Part of a small language model's weights: untied embeddings, a variant of Adam for these matrices.
Each number is 50 + 12 x the weight over the matrix's rms, rounded and kept within 0 to 99. Layers, rows and columns count from 0.

# down: layer 7 MLP down (transposed), 1344x512, rms 0.0412, rows 1285-1319, columns 384-447
# gate: layer 7 MLP gate, 1344x512, rms 0.0456, rows 1286-1320, columns 384-447
# up: layer 7 MLP up, 1344x512, rms 0.0451, rows 1286-1320, columns 384-447
down1285:55 47 57 35 59 35 33 74 49 42 55 54 74 45 47 46 24 45 69 43 39 58 63 59 79 47 22 51 54 68 53 36 47 67 59 55 54 52 46 53 61 48 55 76 45 39 62 62 58 49 81 38 63 66 51 74 32 45 43 38 60 59 40 29
gate1286:40 35 62 59 46 78 41 45 54 49 43 33 43 45 49 57 53 36 62 54 69 41 47 45 45 48 88 46 50 46 53 36 72 57 63 35 35 70 31 57 49 50 61 61 26 52 47 53 33 46 23 42 27 37 46 69 41 30 62 47 67 58 58 47
up1286:51 48 60 66 63 28 41 61 57 55 64 74 34 49 53 54 27 55 59 44 63 72 39 52 67 65 51 36 49 54 53 55 56 48 52 35 49 33 50 62 35 62 37 49 37 40 49 53 52 45 72 45 57 49 44 49 61 47 55 71 46 54 60 47
down1286:31 33 47 41 51 78 55 52 63 55 55 45 50 51 51 62 48 49 41 37 71 42 42 36 61 47 56 34 38 36 62 61 43 69 39 68 51 74 33 45 57 38 54 32 55 45 44 45 42 47 38 64 59 40 28 48 51 45 42 45 73 25 49 50
gate1287:53 48 49 63 60 57 09 71 37 61 35 67 55 64 52 44 54 41 47 39 34 58 53 60 40 53 29 47 48 58 46 60 67 51 61 64 64 48 57 36 38 34 47 42 57 34 51 43 68 48 43 44 63 50 58 56 26 70 44 44 54 48 43 45
up1287:35 40 54 46 51 39 48 57 39 48 45 42 42 31 37 68 53 68 64 59 58 44 28 55 48 55 72 49 42 41 39 61 72 49 46 40 46 58 35 52 35 40 54 51 49 39 52 62 56 76 66 67 48 52 59 41 65 57 27 50 59 68 44 56
down1287:35 52 35 44 72 57 72 57 58 49 41 69 56 47 44 43 37 42 69 59 56 50 74 76 67 65 56 54 36 46 58 44 46 54 54 60 52 20 57 26 63 57 39 49 33 27 55 53 53 66 42 37 47 58 43 23 38 48 58 71 56 35 63 35
gate1288:51 38 54 46 55 51 70 58 58 43 42 47 32 54 62 70 51 44 43 59 45 56 61 53 54 60 56 64 41 36 45 63 52 67 56 56 53 39 39 51 37 59 50 55 39 35 45 65 53 69 53 63 27 44 57 61 71 41 32 34 46 28 40 38
up1288:69 46 39 59 75 47 54 43 73 48 70 50 25 83 59 54 39 35 52 74 30 55 56 45 53 55 27 15 48 37 38 62 26 54 50 42 62 45 57 40 48 64 50 43 41 45 66 55 42 48 72 40 47 65 42 74 49 75 68 47 66 44 45 50
down1288:41 63 37 66 65 54 37 56 38 56 60 53 53 40 30 29 40 46 22 47 50 70 57 61 60 24 48 52 63 54 46 49 41 42 68 32 46 44 38 24 58 53 49 26 65 54 57 55 48 23 20 42 52 63 54 58 48 49 52 71 46 42 43 43
gate1289:29 71 52 66 57 64 56 67 53 33 54 41 46 52 67 46 49 41 38 40 64 38 55 46 44 44 55 64 58 20 44 51 28 45 41 47 51 62 54 46 24 45 54 60 65 56 38 54 39 42 32 26 50 42 42 50 53 61 61 47 23 49 74 57
up1289:31 51 70 62 34 41 32 36 39 33 48 58 68 42 52 33 43 44 43 30 40 53 34 48 33 46 49 63 43 34 54 62 51 59 36 65 45 39 49 64 43 23 43 45 52 40 41 42 42 44 54 43 50 71 34 56 59 33 37 34 41 59 40 34
down1289:57 45 47 64 46 38 47 53 58 41 60 65 35 48 41 51 66 60 47 41 59 48 55 54 35 35 45 48 53 50 81 56 47 49 46 52 57 42 56 57 59 33 41 42 48 56 48 61 34 67 35 40 39 48 67 46 43 62 47 44 51 50 34 22
gate1290:36 35 41 36 39 39 54 50 47 56 67 44 50 58 44 66 93 46 47 49 52 45 54 64 51 37 61 45 46 30 65 56 57 49 62 61 69 47 25 53 38 42 22 41 45 73 56 46 42 46 32 44 43 59 25 45 78 61 46 50 46 55 55 56
up1290:76 44 46 53 49 60 65 61 31 62 60 44 39 53 32 45 34 51 44 43 62 55 60 62 50 40 56 54 15 57 44 55 58 47 50 63 51 24 61 41 41 42 38 34 25 59 72 57 54 31 51 57 50 71 46 57 54 38 53 50 17 49 45 32
down1290:47 55 48 61 66 66 65 47 39 53 55 47 27 42 65 64 21 41 51 37 67 53 39 72 47 67 40 51 58 60 57 72 41 70 57 25 57 55 58 56 69 53 77 35 33 35 24 45 73 60 54 50 31 54 40 36 49 26 59 59 53 51 59 54
gate1291:45 52 28 38 58 47 57 53 43 59 46 54 54 66 58 61 45 64 62 49 53 53 62 38 50 43 51 50 50 48 34 50 23 40 67 55 59 50 54 25 53 27 43 46 49 35 34 59 43 42 23 39 55 54 39 52 37 42 56 40 47 51 57 44
up1291:53 76 43 74 65 61 50 56 46 57 53 50 39 28 58 31 43 64 39 35 61 22 66 43 41 61 53 64 45 45 45 43 33 57 66 21 35 55 63 72 70 52 53 56 19 71 60 45 50 45 42 61 37 51 39 54 61 47 56 49 56 53 40 52
down1291:60 16 33 37 57 58 56 51 52 58 45 62 37 62 59 61 44 56 68 36 46 36 63 48 57 57 49 40 57 56 48 72 49 44 59 30 70 63 51 68 65 62 46 50 63 60 75 46 51 32 40 31 68 44 56 51 37 53 50 41 60 68 42 54
gate1292:53 48 29 60 41 50 80 50 72 58 34 53 37 47 49 44 63 53 47 43 60 64 53 47 49 74 47 53 50 54 50 36 64 61 53 61 24 51 49 37 48 51 32 49 39 67 43 54 29 55 51 42 36 65 75 61 42 56 45 52 45 39 67 45
up1292:59 58 25 53 48 61 36 40 59 48 31 34 55 61 59 52 50 37 43 40 51 53 51 46 71 58 55 78 71 50 59 66 54 56 48 44 36 47 43 60 25 39 64 77 46 52 36 50 41 45 51 31 32 44 53 60 35 40 77 42 25 50 53 51
down1292:38 40 54 47 62 45 36 63 58 41 41 64 47 41 39 59 44 57 39 62 69 37 55 59 43 63 71 58 45 28 47 45 50 37 45 59 40 31 24 49 54 64 41 41 65 61 62 49 42 35 55 75 38 52 72 39 34 38 52 46 65 58 54 48
gate1293:58 58 48 72 63 88 51 44 34 42 56 55 42 70 38 57 79 59 56 23 53 40 56 80 43 65 46 62 71 61 41 37 53 22 60 84 48 53 37 36 63 65 69 67 54 33 62 60 81 35 49 57 51 59 57 68 34 63 20 49 37 47 48 53
up1293:13 30 24 54 51 34 51 56 33 39 49 46 45 35 67 57 60 54 37 48 60 39 19 52 37 35 50 64 29 65 52 19 62 42 66 51 61 48 48 50 41 40 60 35 37 36 34 62 44 51 32 49 45 34 37 38 72 51 42 50 62 32 31 54
down1293:40 62 51 47 44 81 52 35 43 42 46 52 35 67 44 38 56 58 52 32 45 54 42 39 70 52 45 60 80 50 63 40 46 34 49 65 46 60 54 63 59 63 67 72 68 33 75 50 65 45 53 60 68 67 72 48 27 68 26 65 55 62 63 35
gate1294:32 56 43 77 37 46 47 63 68 48 34 56 54 33 62 45 55 44 50 52 63 52 42 44 61 45 39 49 41 50 58 66 28 73 37 65 52 62 37 43 40 62 40 61 37 45 45 54 29 53 23 28 46 64 47 71 68 48 26 20 23 41 48 41
up1294:48 58 44 32 38 65 51 44 57 49 55 25 71 38 58 47 50 53 82 45 66 47 50 54 43 24 41 70 35 56 63 59 42 34 56 51 53 69 43 56 54 26 33 53 52 49 54 52 44 60 33 57 62 51 56 36 51 58 55 44 56 38 46 30
down1294:27 66 47 48 41 47 42 53 55 73 43 48 59 52 45 60 52 48 47 63 39 44 35 44 71 49 65 43 48 50 45 26 44 48 54 51 39 46 62 78 64 51 31 67 70 57 56 58 44 69 80 47 52 63 44 63 70 53 58 50 51 61 44 55
gate1295:42 47 42 55 69 64 72 76 44 37 44 52 47 42 49 38 52 63 40 36 44 48 38 37 52 68 44 53 46 69 64 72 45 42 51 49 77 41 55 44 72 33 63 45 51 59 56 49 28 57 33 45 45 47 41 57 50 34 50 54 45 45 64 57
up1295:58 70 47 49 41 45 54 46 56 72 46 64 42 45 57 66 48 57 51 73 56 42 60 76 43 49 32 36 61 64 55 47 56 68 37 56 58 56 69 42 58 67 45 38 33 56 36 37 53 44 39 48 43 64 51 52 43 63 57 52 27 49 29 62
down1295:27 59 38 53 56 30 43 44 45 54 44 35 62 47 52 66 45 38 52 32 59 30 60 41 43 49 52 44 49 45 60 46 42 69 52 63 39 55 62 52 26 46 33 42 65 46 43 63 43 45 69 46 58 61 36 52 68 71 57 42 48 56 37 58
gate1296:42 65 37 49 40 68 33 69 54 54 40 43 54 41 28 49 43 45 60 28 39 46 43 77 38 62 42 55 50 51 46 52 39 34 51 66 54 47 40 48 45 52 52 58 66 51 47 55 34 73 58 60 41 51 42 20 49 51 67 36 61 30 53 50
up1296:44 53 67 61 63 44 45 64 46 51 50 59 50 24 74 59 53 52 50 39 64 48 22 78 55 35 40 62 38 35 44 77 46 46 29 54 49 43 57 53 47 58 46 47 52 44 37 52 45 73 57 48 56 85 73 48 57 46 45 50 57 57 59 61
down1296:57 37 42 78 42 56 53 72 32 70 55 37 82 52 55 86 71 48 33 49 39 42 41 47 45 53 50 46 57 52 52 45 30 54 41 34 64 40 52 57 56 52 39 44 53 45 36 54 60 48 61 31 64 50 50 60 27 64 48 34 38 49 64 63
gate1297:50 52 34 18 53 62 77 54 64 50 42 88 55 55 46 49 25 54 46 64 41 65 45 50 42 44 43 60 45 43 39 54 44 42 29 42 49 49 25 54 30 48 43 40 49 36 40 58 53 45 39 56 49 38 63 54 44 49 57 65 51 28 70 61
up1297:53 37 47 50 39 60 62 58 50 50 53 50 69 61 59 55 59 48 37 51 82 60 26 37 59 46 66 58 62 60 36 65 59 53 49 31 27 42 82 29 52 26 68 43 64 61 57 52 54 61 41 39 66 46 46 49 52 60 44 59 50 68 53 68
down1297:65 50 71 56 43 56 67 70 62 40 43 52 37 67 49 50 38 60 50 61 47 56 55 54 64 46 49 53 59 43 58 59 68 37 49 33 71 33 53 61 39 68 48 61 28 29 38 56 68 55 66 37 69 45 51 21 64 51 57 59 66 61 68 42
gate1298:43 61 47 38 63 61 36 64 75 69 43 60 56 54 30 54 80 47 55 22 50 66 50 46 42 54 62 63 43 64 56 57 35 31 48 31 51 53 56 56 28 58 44 61 41 69 45 67 56 26 53 59 40 48 48 43 41 57 35 65 52 31 35 63
up1298:32 60 36 58 45 53 43 33 59 42 47 57 58 55 52 63 51 44 40 76 27 48 41 57 62 45 38 51 51 31 34 52 41 53 45 63 43 41 80 55 49 48 49 60 47 42 37 45 69 50 50 43 52 45 61 48 61 40 43 44 64 41 47 45
down1298:57 51 42 45 42 76 37 63 45 52 62 52 57 51 57 59 61 42 49 39 36 56 57 30 34 35 37 72 39 66 41 37 49 52 60 48 50 59 59 48 29 48 29 48 59 52 65 51 48 62 28 53 24 55 50 51 49 50 59 54 58 48 48 65
gate1299:46 37 39 48 68 69 58 53 57 54 50 56 50 53 45 46 69 32 44 41 54 43 50 55 17 40 51 57 60 69 68 46 65 25 38 45 58 54 56 48 44 46 43 50 43 54 33 59 41 36 57 54 59 51 47 62 59 55 42 57 50 40 52 52
up1299:40 40 65 39 56 46 42 53 73 67 65 36 47 60 61 47 26 69 58 50 27 44 45 35 56 36 64 55 48 47 46 56 33 46 62 56 60 52 57 49 53 44 35 50 56 48 53 51 43 34 61 60 51 45 49 67 46 45 39 52 52 45 22 42
down1299:62 50 45 23 28 35 39 45 56 49 48 48 35 49 67 51 52 28 51 55 77 48 45 43 53 51 65 61 66 64 58 43 62 59 48 64 62 50 53 31 36 51 41 60 47 58 54 54 69 38 32 58 44 47 48 37 34 58 57 33 67 51 48 23
gate1300:79 46 44 69 63 43 57 38 34 44 49 26 58 64 41 50 61 43 42 38 51 46 43 48 67 39 54 46 68 39 47 56 40 31 51 50 60 49 46 39 66 54 25 64 31 41 39 65 52 56 44 39 60 38 75 53 54 41 54 56 53 49 68 48
up1300:49 49 43 55 44 48 30 57 77 38 30 46 45 62 61 59 40 63 50 37 30 55 70 58 57 76 61 64 59 14 42 39 32 51 57 51 44 46 57 43 45 56 31 39 53 57 43 16 37 47 48 33 53 33 54 38 43 54 49 52 77 50 58 28
down1300:47 59 43 50 22 44 23 60 53 46 09 50 28 71 69 52 50 68 68 42 28 62 47 55 39 68 57 70 69 15 49 45 41 56 36 48 63 47 65 36 39 36 56 38 49 49 49 41 31 25 43 21 60 25 45 55 42 61 60 52 58 55 64 54
gate1301:44 71 46 48 43 44 46 54 49 78 47 63 43 32 46 62 62 57 45 38 40 51 72 73 39 49 27 47 41 50 31 63 73 56 48 48 52 35 41 50 60 57 50 80 63 44 47 31 52 62 66 52 48 45 50 46 41 41 41 38 54 65 58 42
up1301:58 36 61 49 53 40 33 47 24 28 44 58 55 63 55 47 26 40 61 51 54 47 58 59 36 35 41 51 48 52 41 42 46 45 50 70 24 57 47 54 43 46 71 52 55 65 54 55 49 45 42 38 39 31 43 40 51 46 54 44 64 77 47 45
down1301:53 68 57 35 58 41 42 65 50 71 49 46 73 56 47 35 42 70 46 53 70 70 25 42 74 51 56 73 63 24 49 48 46 41 59 43 73 46 46 57 46 44 59 71 54 37 54 27 50 30 40 39 48 39 49 54 51 60 69 43 63 34 61 52
gate1302:44 46 61 50 34 50 28 76 57 52 26 43 66 56 35 42 57 72 48 42 49 53 40 70 59 48 32 37 58 52 46 59 41 42 57 68 44 45 48 46 59 40 39 40 31 51 26 53 54 61 57 47 47 50 64 56 50 26 40 45 64 38 61 51
up1302:50 64 42 65 65 60 46 48 56 52 73 71 43 69 60 36 61 40 51 64 55 44 48 46 52 59 32 54 43 70 52 67 39 31 36 53 58 34 54 55 72 29 61 61 42 37 60 40 41 48 47 54 47 35 59 62 47 57 49 35 47 51 29 74
down1302:40 35 50 56 54 38 47 47 53 40 49 45 72 51 45 34 42 59 52 50 44 74 65 66 54 68 50 45 53 43 62 51 75 57 58 64 43 52 34 63 41 28 60 60 63 53 38 55 45 54 50 39 58 61 63 58 45 47 52 42 74 53 51 35
gate1303:58 48 47 70 46 50 39 39 65 34 65 51 53 45 56 43 48 45 50 57 23 71 45 57 36 54 26 56 51 63 60 36 51 39 36 47 53 54 61 51 47 51 38 41 47 77 44 55 69 38 29 53 42 61 44 67 44 56 66 40 52 51 57 17
up1303:50 58 32 51 48 69 47 56 56 50 54 30 35 59 39 59 38 54 66 39 65 58 41 48 56 53 49 31 55 47 53 54 29 43 27 48 43 39 48 35 56 67 23 35 46 23 29 70 34 58 46 45 48 58 68 72 60 69 29 45 54 33 60 31
down1303:32 48 48 41 45 54 55 56 66 46 38 37 56 73 36 37 72 44 31 39 65 53 51 62 43 73 71 52 48 57 54 37 35 52 35 61 47 47 66 39 44 35 40 45 44 47 39 55 40 49 54 43 46 55 59 51 40 58 49 58 39 44 45 21
gate1304:69 72 56 72 18 35 49 58 60 45 53 40 59 51 44 40 67 49 31 51 29 94 43 40 58 55 50 56 38 55 49 42 53 57 61 44 58 24 51 66 32 58 34 54 47 47 61 53 47 69 56 47 49 36 51 54 49 61 54 39 63 48 71 41
up1304:43 25 41 50 63 35 49 50 36 31 59 42 67 44 31 35 49 68 69 40 55 20 64 47 44 61 62 60 62 53 31 35 56 52 44 59 48 50 50 50 46 37 52 31 55 28 37 72 65 66 46 63 50 55 48 54 73 28 43 39 27 47 65 53
down1304:46 50 52 52 50 49 39 56 60 54 54 31 46 66 28 46 35 51 54 60 28 50 44 75 52 16 39 63 56 45 59 41 54 56 51 58 30 57 55 41 53 41 67 80 44 64 27 42 22 16 38 60 49 52 41 36 40 56 49 53 39 38 41 78
gate1305:54 69 47 71 42 40 30 48 58 53 50 47 50 47 58 59 36 43 65 58 35 52 61 64 57 54 57 67 81 33 46 57 50 35 61 43 49 48 49 47 49 56 39 53 53 28 60 57 41 29 62 53 64 38 42 50 52 49 54 47 34 50 58 55
up1305:26 58 35 38 60 78 34 53 43 58 53 66 54 53 55 44 52 38 52 48 31 53 42 45 47 40 47 49 53 41 54 78 61 38 40 54 46 51 33 64 67 59 69 64 76 65 25 51 32 65 65 41 50 53 59 53 52 54 37 81 58 59 47 56
down1305:81 45 52 57 47 49 73 44 63 54 46 59 74 49 55 40 61 36 56 47 47 54 52 61 34 38 45 50 46 57 54 41 70 70 46 41 59 43 62 41 41 52 61 67 55 51 37 40 36 52 41 42 52 75 68 43 55 57 72 52 50 39 51 42
gate1306:77 54 42 41 33 48 44 39 41 59 50 41 70 46 53 42 45 50 57 41 56 45 39 51 40 36 37 54 79 57 62 65 37 45 56 66 61 49 65 49 31 29 33 68 29 58 64 49 62 37 50 42 42 51 66 59 40 42 41 51 55 44 29 50
up1306:42 33 36 38 42 65 43 62 36 61 70 31 46 23 46 60 41 50 35 61 46 50 64 26 47 45 29 58 48 67 46 70 45 60 43 54 56 55 32 35 49 47 30 48 53 49 57 33 66 45 21 66 42 51 27 39 62 40 38 34 58 38 64 46
down1306:52 50 49 66 42 51 29 36 51 61 64 50 63 56 57 49 36 46 49 56 49 40 69 55 54 50 46 64 59 16 32 56 46 64 54 26 58 23 67 62 42 48 45 44 53 42 68 55 73 58 62 37 55 48 57 48 59 57 37 45 56 53 33 38
gate1307:64 54 47 49 65 55 64 48 77 49 54 39 47 49 68 52 51 50 69 57 58 49 48 59 51 44 62 57 66 28 51 41 31 27 55 38 40 50 51 60 48 57 56 39 47 55 65 70 44 69 54 52 51 61 45 52 54 32 59 63 66 69 66 66
up1307:72 49 44 68 57 47 71 66 36 56 39 62 37 46 44 47 72 64 57 46 55 46 58 38 46 54 44 35 45 47 43 58 53 51 55 17 23 62 56 30 64 61 35 48 35 41 25 53 50 29 57 57 31 49 57 33 75 48 32 26 56 53 51 40
down1307:40 58 62 71 42 59 52 36 35 23 47 71 18 40 54 48 78 41 33 55 45 50 58 60 53 66 39 61 58 38 64 41 56 52 56 25 68 65 65 66 38 70 30 49 66 61 65 56 36 80 60 36 77 53 19 64 45 30 51 50 50 35 71 60
gate1308:45 56 38 38 45 39 68 49 53 46 46 34 48 40 48 37 55 60 51 70 47 69 40 56 30 64 39 69 53 33 43 44 27 43 32 59 37 54 52 57 56 83 52 58 67 36 51 53 27 43 52 68 67 74 34 62 52 45 53 37 52 50 44 47
up1308:36 53 61 21 33 51 48 42 39 51 35 40 26 45 46 36 43 45 58 50 55 58 41 53 44 59 22 34 43 38 40 64 55 53 51 50 37 50 37 58 55 61 55 65 65 38 65 53 35 56 73 42 43 75 36 43 46 50 56 39 53 74 30 51
down1308:61 82 52 31 59 63 56 54 53 49 74 49 43 57 58 45 58 33 46 36 57 63 67 42 47 72 54 61 66 38 56 73 56 56 41 40 49 57 55 45 56 45 55 51 46 82 40 37 46 45 40 34 46 37 61 39 44 43 68 44 52 61 46 49
gate1309:58 54 36 66 47 26 49 50 52 64 51 46 55 50 45 46 64 46 43 49 36 38 62 51 35 30 50 51 40 53 36 66 37 59 53 41 64 59 62 47 58 46 46 49 77 48 44 28 46 63 36 27 35 72 46 58 68 60 44 59 50 66 47 49
up1309:36 59 34 44 69 32 56 50 46 54 45 49 51 33 46 45 56 50 40 46 48 65 61 53 61 35 50 67 59 24 63 49 52 46 44 74 44 35 26 61 33 46 57 50 67 33 51 48 54 60 68 51 38 54 44 54 41 52 63 48 79 44 72 34
down1309:58 45 25 58 46 58 56 65 70 55 57 27 43 41 32 55 53 64 42 43 52 39 48 37 41 57 38 35 60 35 44 62 51 39 43 41 58 67 32 44 59 42 40 39 53 69 42 63 60 32 31 63 55 49 63 33 73 54 36 52 59 50 53 55
gate1310:43 56 42 59 51 48 45 45 57 42 34 66 43 29 45 57 49 48 34 43 36 58 43 58 22 49 43 39 47 56 53 48 50 70 48 67 31 55 43 43 37 40 43 59 35 29 56 82 52 39 42 68 40 37 50 54 54 31 68 36 34 52 51 17
up1310:42 49 33 34 51 44 74 72 54 28 59 52 57 52 64 70 40 33 54 41 68 61 52 55 55 58 72 54 55 56 33 33 48 37 67 44 40 37 53 48 49 72 58 64 36 68 56 51 40 44 32 28 46 37 49 30 37 66 51 57 69 56 63 33
down1310:66 65 38 36 69 46 40 55 37 27 55 42 48 33 48 50 45 52 44 51 62 51 53 67 36 62 44 46 53 33 62 51 43 62 57 48 57 46 34 46 50 39 53 59 47 56 53 47 61 61 35 42 43 42 53 49 55 54 45 42 48 50 54 45
gate1311:64 66 57 50 40 28 36 60 56 66 39 60 58 17 43 45 60 28 45 67 81 44 61 53 52 24 44 52 71 68 66 40 59 62 44 55 76 55 49 52 31 84 45 41 57 69 31 49 57 31 36 53 32 65 46 57 51 49 28 33 36 46 54 41
up1311:15 57 58 56 40 66 59 61 32 70 56 37 47 32 67 37 57 38 45 54 56 47 34 57 46 32 53 54 56 67 54 51 73 34 51 36 51 54 54 49 44 33 39 47 37 17 38 59 50 40 57 48 43 54 40 50 53 43 65 53 64 44 56 49
down1311:50 42 38 57 50 51 62 58 60 47 72 41 30 61 52 30 48 48 51 71 52 60 64 36 33 68 28 57 53 69 40 33 27 54 40 46 26 24 62 71 35 41 26 49 31 37 56 52 46 35 43 33 37 45 57 18 44 81 61 35 64 47 54 34
gate1312:49 51 34 35 29 67 62 71 33 29 26 31 36 34 63 35 57 53 24 75 55 45 42 71 35 66 42 50 55 41 54 63 48 43 52 47 64 39 39 44 51 62 60 72 67 55 44 46 44 62 52 58 49 33 51 45 54 58 55 23 50 53 45 60
up1312:46 52 46 35 37 51 59 56 40 25 42 40 33 48 55 36 55 64 44 47 65 50 55 47 49 52 28 57 36 61 63 54 48 39 45 43 51 33 49 32 27 57 40 35 42 49 50 47 39 58 45 47 32 55 71 33 57 71 39 44 61 40 42 53
down1312:51 43 52 57 46 47 54 49 67 51 58 41 55 41 67 51 59 44 31 53 50 55 42 65 57 59 46 67 62 54 44 61 54 62 59 68 72 30 42 70 63 57 71 59 63 54 36 56 47 70 60 59 44 50 47 53 66 51 56 44 46 43 53 47
gate1313:58 75 51 61 57 60 43 49 30 27 50 54 55 48 50 52 37 61 62 35 54 72 49 55 46 76 46 54 42 39 42 28 50 42 25 47 17 54 35 45 49 64 35 48 51 49 62 56 64 40 56 23 59 27 39 37 27 50 58 52 49 34 66 50
up1313:51 32 53 34 42 51 49 65 56 66 31 55 40 61 37 36 43 55 54 52 50 77 61 51 63 51 31 42 41 66 56 58 33 50 45 46 62 58 30 46 44 55 47 40 34 56 54 65 52 53 60 63 25 48 41 54 62 45 43 45 54 48 30 37
down1313:42 39 51 58 42 59 48 38 35 50 61 31 66 37 31 48 57 53 57 53 60 51 59 33 45 41 59 41 57 50 46 49 53 65 65 48 43 61 45 59 50 51 51 52 33 50 35 45 32 42 43 44 40 50 48 57 47 56 36 28 31 41 44 43
gate1314:35 59 56 54 38 43 57 48 63 34 67 42 59 45 49 58 44 67 53 54 33 43 54 49 57 46 61 61 33 53 74 49 48 39 40 43 51 24 60 54 46 44 56 40 47 80 50 61 48 74 49 60 54 58 43 52 52 49 64 43 51 69 48 51
up1314:56 70 50 60 60 48 51 54 52 38 45 47 60 42 46 41 44 58 49 30 77 30 53 69 59 54 44 39 47 47 63 56 23 33 57 45 68 54 56 59 40 49 34 54 31 43 50 44 43 53 57 57 61 32 52 53 64 42 45 47 43 43 49 43
down1314:72 36 12 54 37 34 58 40 55 62 43 65 67 37 58 60 55 63 40 59 35 46 48 52 48 45 64 57 58 53 75 47 49 56 27 54 40 19 51 62 56 46 62 49 58 46 60 57 84 64 51 45 50 65 51 43 56 51 47 47 40 49 50 64
gate1315:66 59 60 42 47 40 24 49 63 44 80 45 52 50 34 66 60 56 56 65 44 45 30 58 36 34 39 76 55 51 56 41 48 33 52 56 56 54 31 45 52 51 39 32 46 43 49 56 37 54 45 56 48 46 58 41 56 55 60 37 32 44 50 36
up1315:45 49 47 49 54 60 55 38 37 30 51 39 47 57 50 38 43 51 47 38 59 38 17 56 71 57 51 47 37 38 40 50 63 45 44 63 48 40 39 42 31 52 39 44 67 47 44 31 56 50 48 42 48 53 56 22 67 92 42 34 29 56 49 58
down1315:47 60 40 43 41 50 41 48 52 46 44 56 39 30 55 51 56 60 40 54 58 54 74 53 51 52 60 44 44 39 55 52 71 58 68 51 61 38 43 57 36 28 46 53 43 37 62 59 67 30 66 52 51 51 58 57 55 53 60 54 43 58 23 44
gate1316:38 40 46 45 42 56 42 47 65 51 39 69 59 34 34 61 55 41 54 39 56 46 67 56 40 38 57 49 58 71 63 68 52 45 66 74 49 53 85 60 71 51 35 56 72 56 43 69 57 39 18 36 45 54 47 50 64 57 75 44 51 52 60 43
up1316:52 52 53 58 57 48 46 55 52 39 37 47 53 37 49 44 37 69 57 34 42 47 35 48 61 51 75 69 32 57 61 51 60 39 54 52 43 36 61 57 31 46 68 73 67 47 82 48 62 59 51 54 28 52 58 61 38 42 44 42 52 44 52 62
down1316:69 58 75 60 84 36 55 57 42 37 54 61 38 43 43 55 54 60 73 32 44 37 39 54 46 55 63 52 37 52 38 46 59 41 42 57 49 53 62 57 32 55 44 37 44 46 56 41 34 43 32 46 21 68 42 67 41 55 55 55 32 43 52 38
gate1317:63 47 34 38 50 55 46 40 31 48 46 77 28 52 49 51 45 40 25 47 46 26 45 54 50 65 36 45 47 45 50 74 69 25 56 57 44 35 43 58 74 72 47 39 75 67 52 57 57 34 45 55 37 50 39 80 51 65 46 45 44 60 64 54
up1317:36 49 65 48 57 39 31 35 61 57 75 53 57 50 53 36 46 57 47 43 40 68 53 65 32 33 70 33 46 47 51 27 41 45 34 37 34 67 39 66 39 54 42 24 40 51 54 89 61 51 57 66 66 26 45 41 67 50 62 28 43 50 33 30
down1317:36 39 19 60 47 43 44 54 60 47 44 63 45 62 54 29 32 51 45 58 55 50 28 68 51 17 55 50 77 39 56 33 34 36 31 60 66 43 44 64 29 41 43 56 54 59 66 57 53 45 78 65 59 61 53 53 19 42 36 34 64 12 35 55
gate1318:40 49 54 54 54 35 53 43 67 50 46 50 29 51 51 36 56 57 52 42 65 57 54 30 40 68 52 48 55 44 63 53 44 56 50 57 46 56 56 54 52 50 56 32 27 39 21 50 43 45 53 41 56 39 62 46 76 61 51 34 50 64 56 53
up1318:49 26 62 67 59 55 56 72 62 40 43 30 30 48 69 61 18 61 62 36 46 72 60 46 47 60 69 72 49 61 48 61 63 51 62 54 46 41 50 66 50 37 53 37 42 64 54 56 56 47 48 42 43 63 53 62 61 54 32 26 62 36 54 49
down1318:63 63 50 72 63 65 35 49 39 57 57 43 56 62 41 64 45 33 55 53 56 41 44 28 69 65 74 53 60 45 52 48 58 47 45 46 44 56 57 66 59 47 47 34 65 75 57 48 43 41 39 30 48 55 40 38 44 64 31 41 37 61 59 69
gate1319:55 49 41 70 62 40 60 40 70 63 45 43 63 58 41 48 50 43 54 50 54 68 61 53 46 53 50 47 44 49 49 57 38 53 48 49 32 55 40 27 86 54 38 57 33 36 45 75 65 37 40 33 36 36 40 51 42 56 67 30 71 76 35 47
up1319:68 75 50 57 63 62 52 54 35 32 45 49 49 43 57 49 58 49 73 56 56 60 42 48 56 34 56 49 73 53 55 39 61 53 50 62 42 36 46 46 55 40 36 46 57 41 46 22 60 60 45 36 44 55 55 59 61 39 30 41 45 42 41 38
down1319:54 63 16 62 55 56 58 37 66 71 55 54 48 52 56 59 49 52 52 73 36 65 49 60 47 44 24 31 45 38 50 60 32 42 49 47 54 56 61 27 61 47 60 46 49 58 48 43 70 40 52 66 41 52 39 65 60 59 47 47 51 58 52 67
gate1320:59 45 48 47 29 53 35 35 48 42 52 85 32 56 45 30 49 22 44 47 43 59 32 59 49 74 45 51 61 45 48 42 46 50 56 39 60 38 31 46 47 57 44 50 38 48 38 58 46 31 47 37 44 33 50 70 64 31 61 55 50 59 45 34
up1320:58 41 66 63 60 54 49 60 66 45 46 64 43 58 38 53 46 34 50 37 49 54 73 54 46 41 73 50 66 41 60 45 41 52 55 68 55 56 59 53 49 50 45 45 51 49 48 49 44 54 62 43 50 49 44 58 38 40 49 55 41 53 66 27